Each number is 500 + 40 x the weight over its row's rms, rounded and kept within 0 to 999. Layers, rows and columns count from 0. Numbers have three digits each. The size before them is the row's rms in percent of the matrix's.

# layer 8 MLP up, 384x128, rms 0.144, rows 107-202, columns 0-31
090:455452495433505615444472549535495529516486513471530463449513541534456491535526573427525486484549
103:461550463431513518415437494475475526458453490487472507555499524547502497512507493478500525473545
099:528578500499491483497449499490560525508541462501512464540482515544471557553499511488423467491547
097:539533546505535476502434478485530527536517486454396447585546584508485442446499466614541575442506
100:544547482498482480546501498543568497514496501513514590445499525506503539491524494506443516517447
103:448513475491586485431426483479491499528518469472495510506582545464521444523439481477512495451472
096:568499513504508443520449498454501499558482459471503473543522555545441457496488450504530489442434
107:469468485550549447517503480534555537580467506511509489489547533539553452501475521549518522429479
099:486497487470481489536469450610509521486464535451581446497470490560446447516456504551482431495482
104:509535506506509556473503436549547532541485504481479554506461442557464419436483478531391580499498
100:511512535608514512537483502482532540490590455485523534522460498524476494509508500496463439449517
103:474508468482507493412462517564535508498524523476566501533530490546512477431519544501493522452544
100:519551430470540532470499500504592507484486523493513528547525493511509474495497476502393546519477
096:499525490508574526511485508509540545569566513538462530470586513451534352478553471512490488504460
102:510545517536491508457478546550514516488492520443563447478511507522493451471435526476452459509544
113:465460451506559535503462459502560501525438508497437534523592588543550484436498534551490514509570
099:538568421487533552511527463493498496518463473511475542472447485500420536479519460471500558465455
102:434509537367534521525484456445493507479422455508383568469546509503453492460496510508422506489527
100:524534445475503514506534480566539552516470525474451454474518440495514509488479465532434517494461
094:555514496541470506554546477539563555497447451541447471605537504517481409482492475466453521440427
094:569615461546510485435519510510539515470488426561393516489556542502498472566476517493529483433472
094:496526451422476448458437470480483500582578504465489443576569500512548475472534473494476472503480
111:525519465492537477476447452490520500541471507463485513552570516545537517468417562576474501493524
095:487445482511436486479490504510520507475501537429507487475529503587560443461411472466518455484518
096:500527490475519516541470488558474543508506493528482436447528512492450422531497494518495560416553
102:477476446580525433520495526465521506470470510460549490482547514528491437467436530565483494522475
100:456490437471522595479538486506501609538466464465485448534500603516496479517484462511509562525503
090:555504484495480538577483443435545490503467513449463503525540515583486447486503528467488553395574
101:487525493411477511560447516512508519541512466511555504496539489495485537472514495481514548492492
083:407499476473530512463492491480548477463549478427534428471513484446508520438458520521548456554464
097:504510474491557533483474507430507490428558511496475578481496461534531533499569499494513525481529
087:559564476485465460583526515538563505557551474514514508465516463516555451426509479520389437507500
108:487570503577514536523533500565559543528504526468468554514491470486497541535528472491510480536479
103:496494478476504628519472502455470530549496468447424491430544539501402547534519427598450567497510
091:522549452528495542433515514501538510512473515550428592526525483548503481502468479462427509496503
103:447552464524517571516490566488493596527560441514486537499529536523417536507524438564493539464535
100:524479523473501456462495510499516513534458531534458495523468554548570581541549469494467515440531
092:496561542482556493506466460480502523462592506448479595494570565493491519553470489505473419514475
108:464496481549479557516520500492503500473503424428482539550585520507461493482478393554503482497483
098:530460502515456521528509448561573547432524485485559513514507454474452487540473510437478491440537
093:430551419495493517551475507563495459562475404500531479542500511540521497500480546451532503506558
098:519447467546521582468514478551484544554492481461474491596530549516434458552416446499463468434471
111:528548474483541526452508513554519531483487476486515466551564481554540526462475469508449582497514
093:518448537502557473497520467492494613488438460533504518517609459580451458505520435465431585399485
106:518474510517494527562439525490514500543432516497437523466544507512564554479523499542438529522523
098:577525482512490518487491535502520510509449504533534530548516573523538518445524497483473496514494
091:570469512475523539514513518590466539537519526394426432547504523545446498536519463501447502511594
111:539546477534495528509478472555506560502478474403488535526512469495500544519540418540473528469477
099:475473348553517519526464476536495478523436519452511520428564511504525479518455454512443456505473
099:547525487550569514550471478554483505535586437541443436559521497501505475440488517507492493458523
100:437537515497519535494481517470542513493528452479550480579551560487460466534462464513444446475491
093:500558504536549470465441529457508522523566536479496457514508491447483443482461450548492481529527
097:487553494526557515508471487525484529522523489457536487548492526552531481487518476501433513456484
091:497595489544535534491505457539526491548491492460515479482521529486456571491472605527528473525528
096:439513479486483469528499489518577537452443495539454408482537488545484457462445432535474495492445
102:506440514492581591443442536459505556585415495495485438511607452503455470529499454530501528466504
118:524456487558543511481483500523527494507571447463522534474493504608498494523478511492474453491507
109:421470497462563542468470531554556557462434523475504529574515470544541458505500450488417545513469
100:555474509513505536537456510494485525550466455546479565551486537522454471514492465465537486404481
095:441460452525582493522512489453509512538436514508455523481580476480558443461435468498461495462478
104:455531454440536548374478516503522570481519443471523468529478528597481511482382515558448531447515
094:502485547501516532413425550517503540532496466508460447506549480535535536551489541510524550489496
098:527442512552539456514536548545515487477426507434503506527541568533515457450443490437529523511486
091:546560570462506428505487510539555498537545463496499447439561480533455471485499500534469502412530
092:431494497505454533523475524468520507477477554445508459524503531531446523519505574482464521507527
093:509516510503519475446506511469561503510513461399565524487496487528495431515468535482453502563463
101:481508439512501505566507487474526529511514524521528431476510481501471580445508517543370533540525
099:547430452438562565450475477537485518500479463404528508465512503516479467511390431488498461448531
106:527433489530490489512526461551496524518499482494403458543559564508467470437503505489498461461438
102:489498524467527530438498496511505519520486533491426504454509559531573430435563476551473501475539
102:541518496532562586474479534488498509486502519495491495513561537554525477489412534555479503512514
098:581542479427529583525448515431534545448494466512498498531525605547396511487501549534540477428537
098:517469523512493486520432525487500534577537452459530504483518507523557549491497499478482499443501
099:512506485536550511533462410494573531503513570529432493482580533508438564480488459542496517515503
093:452442487451578514481426511509508550481510476437508516432532492522478540432521486480526482514453
096:524579460438569530508437445534548464505508458427510544498482490481521494464452522481496418512512
101:444478470499490585490489544447532521485462453490507509485524527526499539511457420480469437478542
102:467518489559485512477486521450506507517488497515543564533482533556522417419466506559485495464545
095:548460470478545542416411523511479552587513407533532449479487546525456534509526519448501467471534
098:416506518475498485475497494584471573536486415480484498521495511513430474448441489484470462515548
102:511585480553506492558507458569561494540478465501487496497469570514561537486550525527547444470588
107:433463461415580508500518508480542485475415457488462491449496514535433535502459545540459554479492
094:565469524519534557399469530498533511478432590489515503565498455572526439503523517472497523493566
110:462446400413523566467508474533531517525461544424479535456540483528519495493476468466456465482491
096:509458485496461535441483518491502514484542425478528485458465494503455487531488442479530488503443
102:468514514558465434543433520547542510478573506471452487529504515520393467454467514505475488429455
098:519484528462510517481481484433488564534494466453468480504519516566455538518490511561556558452518
094:458491479474495523493499468463515516516521510546538538512470510505547484544522502509466518409542
095:483509529566518447569492522460561455473477468482482559488538516503515501517474425520496445452451
109:532519506498442520532476505536556505574541467527488444531503512522502494434487458449487583487488
102:547484465519512519493518466463506531486455486460545466574516442461539445490529481533434572514549
102:429455492486563595507492510435510492507507515512449488466571516464503490464452507544475530426587
100:468482479426529528480481517475563514556461378429444425503552497528496512477444501535473473498530
106:509444507493510565488422513460519540534519528512421433510519502515418542481512460492492514464511
096:502528501509540566476466496459524526548522406508438448528490531493514535512503484552517573439513
113:460478475545464480507468484520539527516533455498489526530549502567486476550447442585537535465504
# layer 8 MLP down (transposed), 384x128, rms 0.144, rows 107-202, columns 0-31
089:492581478552547415483507446500457480523535545583481518483484478509532483466468458564477496488435
103:507489470474535485437455552521480451548535502415478416464495490487569527450442519482442567519527
094:509457570509541529461450511501481508535378522533538486412524429432480431532546540505542522506481
090:451432527462432469552472516450523525508434505533450442426458511542532526497542481521552491547462
094:539532497475498506483557470484541409495528471542514487477443510466513521534508412464504427558482
116:482506486528569537511512558488552464427499473488499550529517501510502525485464447504453454520410
089:504503513430510531468438448504573449538500485433494499469499460538465471496548513443531508482433
104:501453495481547466500558498497576452504509574494459518563472482484495513524478524483515503457437
098:508481517490491444444480498464438480551536511510426445499587531487540520474514431552540585525505
109:513531494426530501517468520544573541452460517463552503472429572490483524520507511480558455520495
093:528515632474486503464542513495583468558491526506482526506482431440450481567470540528495478411485
107:486481526525478544548509570534485481527477484498569510409445467483474502539496539583519483529475
103:491506478536527512527520493479531577548533537485549418437494476517436487485486508543540507441477
102:476530587470490498518491585545567482435503488519526495567456439551521520458414512508450473482547
102:485475429604454540515517545509552449546471499496553565511487459475419522454531472560492456465505
100:521478530497488480527511489396626480474509531511472506496496532551499548518485538542478515500519
091:507496362478475526521476516475447547506568481510532496485582505568461527550465504421520529419484
099:545538449439543563509478534460467473413463547442522468461480487477491439429536578486516414500494
108:425532533529483481489511481478421522519535508447454531533493505512482528474496481484557478475495
091:486476550473450522476644508494484491497492540528496486560482396469490483545552496475452500466502
099:469510530521491446494516522509485469462555440544526415558536430507543556543474449442536500484545
086:474485449483548522506535464509439509458510533475474548473523559459605489507459493510474576410457
115:537415449540442480534507462525519540526512507430555569468528526440579500473489533557542466506541
091:547501512529537525546431521446384553506456502480440507533515474464437451572543522516554552500473
093:495532507512483495512461494478426440516480562518486513500535460436468532543554477457548458580493
100:450506483548532463554501518480531454494564444502539423484477536572502474516454449552557502530478
107:504532458460461430479508491514532437574480495499477465467442490498516505516530500547505518529502
083:492496548549486495495526565441542481463541523556487469600512469526516542534527566522545485511516
100:517450497523564471444490488546486535504517486495454532503548497578552418485520500453515519489502
081:481520527472469459535482520499526547554447466543493534511494540524405479544494505506584499426516
092:529518478525478536490510545568440479507555512508514542546445493487512493433499459515558509457419
078:515524476477576532444471498442601503486491462496453487564470488459520502530618473444585553504546
110:509528478524457441452476551522591460479504458498556499559464438435547529436452469470458523481520
110:464519522452470527471509485514451514554484522476452501502461477452513523612599491464522482565456
088:471498463467414505538505480459463498448570474552492478489445504550468474552476498574502490439504
112:511604477467515503566473533546568501427446444495491520520447496492501482422512474457485522523457
098:448487470436540477488544527472511496524496476531419422471535497547467487510499608504549473514482
091:492495377522521589420478512460641522531519486554504483497557460501462549437493520500506475494506
108:512507441559506542489525443501415551489462555496479443498518485485485518491490504511533550508480
096:475517515500482456519517489450487517452519530534473476484497571450480447463544550518487515536535
086:509487434441558501506446472437389481474501497472527526470497463526570459498511484454466524473515
098:518531512519469484507655512494488529502486457471475519477524449469562480531478544537468488413562
114:517563451499421516493504480537454538513501559567566452484479462554559485539446475543480531486504
083:498486556474473490486613484504505451473478547528492490454445509516489451455489502542555498511439
120:492542467544500482587447479579518431477472523512540485470455485449555481535429449464465475538511
092:555462516552456512476517535497505503516509482506467570453531493481537475560488523499474531445500
089:468488582517556498474541492516501458480539464549530500500563544527520449463509488502500453524532
115:542562502581447491482560563463449485455527514481507510544542495423491499491457540519449555476544
093:563514518471405481482510456516442510548593480487475481520497486548434490531529573556533573443533
091:455486446390503570459469486528426504547483524494487527488530513462532483531520463435529506533483
102:485495497472466431466512477451591513470469548514498509472475428538494493446496558496544483488519
087:454431514447391521464481444441471497550467552457509407528519491486503517567565476513462423486493
110:502593450397536500504481556502516513425466548519545539533530501511507431436464500535447545535565
091:547556475500487529507519538521419477487457532516506519520500495545515543467438509490558540559471
090:498520535518522496494506486482519506526497472472467508536503523439596588488486513464501554534581
100:450562504512451528469552526430472483507508500552541523501503497497505453434520431605451496432495
106:507471497487499512509505512456473486493504519507493551459497482514500491485549516446470518523412
110:522503495559502506593460530491468439508504487522437461438477458440512548548539519518429539503526
104:526486537503465526494471457505579447561542483462492542471447473463460483533532510458540463485526
090:550598495475409483571429502441444452515522474439466501567432449529493573508470530472524549525515
127:448576561478497478490459473437466502476483522496541449512505474489489462452492465523499499526578
091:525547563489508484500530517520495475452446495546570473494475519521493468511472556506496421539474
094:514472521502434530519447441516389467425507520483526521508478521555450529428518461487553515518453
085:545456410471477561500547457417525439462473535511475555469437498447515499534521520527536494554486
091:543458515517534494511520488520456474527498472535443605465570591492487438585525487559530467449474
104:423490511519528490500499517521473542486467579531577444443459533458496471475456473470486539486536
097:456450520464462506512593463534500524494496455442490576492509478438539519534507502471504512437479
101:510468561485490433528590566537471498472483515495546509406445456528538539447482459552450607529519
098:470430461463513531480430447486419544549488518510507519563508534484483479507541493492563463547464
108:528564526485491509478519516583407512443413506477478583482503491496479507547448515547464546484580
099:537449535542555515488515524389502496541500495510470456527527468539492502513441549473545575526520
098:440548548518514492496490458504444515469510463451511421515437487533446562482609530475482522558467
096:483550504478509557469530489472476474469491452456477531480534514522540469521581535498518490560603
089:562470534513476488495506465448543519487526507534516503520490471448511481412491516466552464486449
096:521482529431501530577513467554471444521518527507471571464470474483471524537512471484497517495468
089:502521547437442494514534440589509583516528518546490450495444476474491495532587520478479535495536
108:565506487510453524476532461516517515429536497456581486522470538519492586543420504476471512437533
114:474513542531444486506531504451572453468562533460514551442479539469494542523508511448540542515527
098:460607479537477528493499509468408497460497567471552529459444493497572509487499466422439490553457
096:521557532569457517403549442531525555516441498517492496465439434426442547507480480549475502501464
089:555454458488470536427549513480496541412526536466505554543474476528526513495456498479511473496487
112:441468490542456529500481479505567518523458520468534453498575516385495471558479500535478489474476
095:521503505510503547537508512539517466526440509580530520547483475469484549515484499473488521616467
113:536533524455458487470610538594460469529524449516558434513429540504465496520499478509528565496510
095:540485439444556480558504544470556455493514535479508452537488543442532489441479510462527513542430
101:545547506430468510454482458432575487491462533484506527453511432538483448555539478515482522454556
104:468546573483461468581472599500491440544447494530510462427480432547541476437512521512505484531485
092:475511468515483462478533499542441491448540497554515498589477490482453488450448464484482488559458
092:495508552569508591407506487483431466493429482551546475536481407469488474503470444460476538504458
115:532498519507471538504516494520538457552545584524447477526506448466486550543545472491515457547517
111:484469512517496492505518536494514415523460522533502544473468625544469447502595539527527442530525
101:467458482538503451481514433497435484466409529498483495560433543534451410543589475523492457537450
103:580477471501547492498527529468523576531429482522543500492582423468470419552466516481529522478530
106:465484477454590469517492540466440539458497496552509481471529495490522500481566550522462490462474
100:468506501479478507562486492502488494481414514530458548438477480538513454502549465537519465523427
114:482567503443570526491518556469515524512459495551523524557490525534507474458468543513411558483472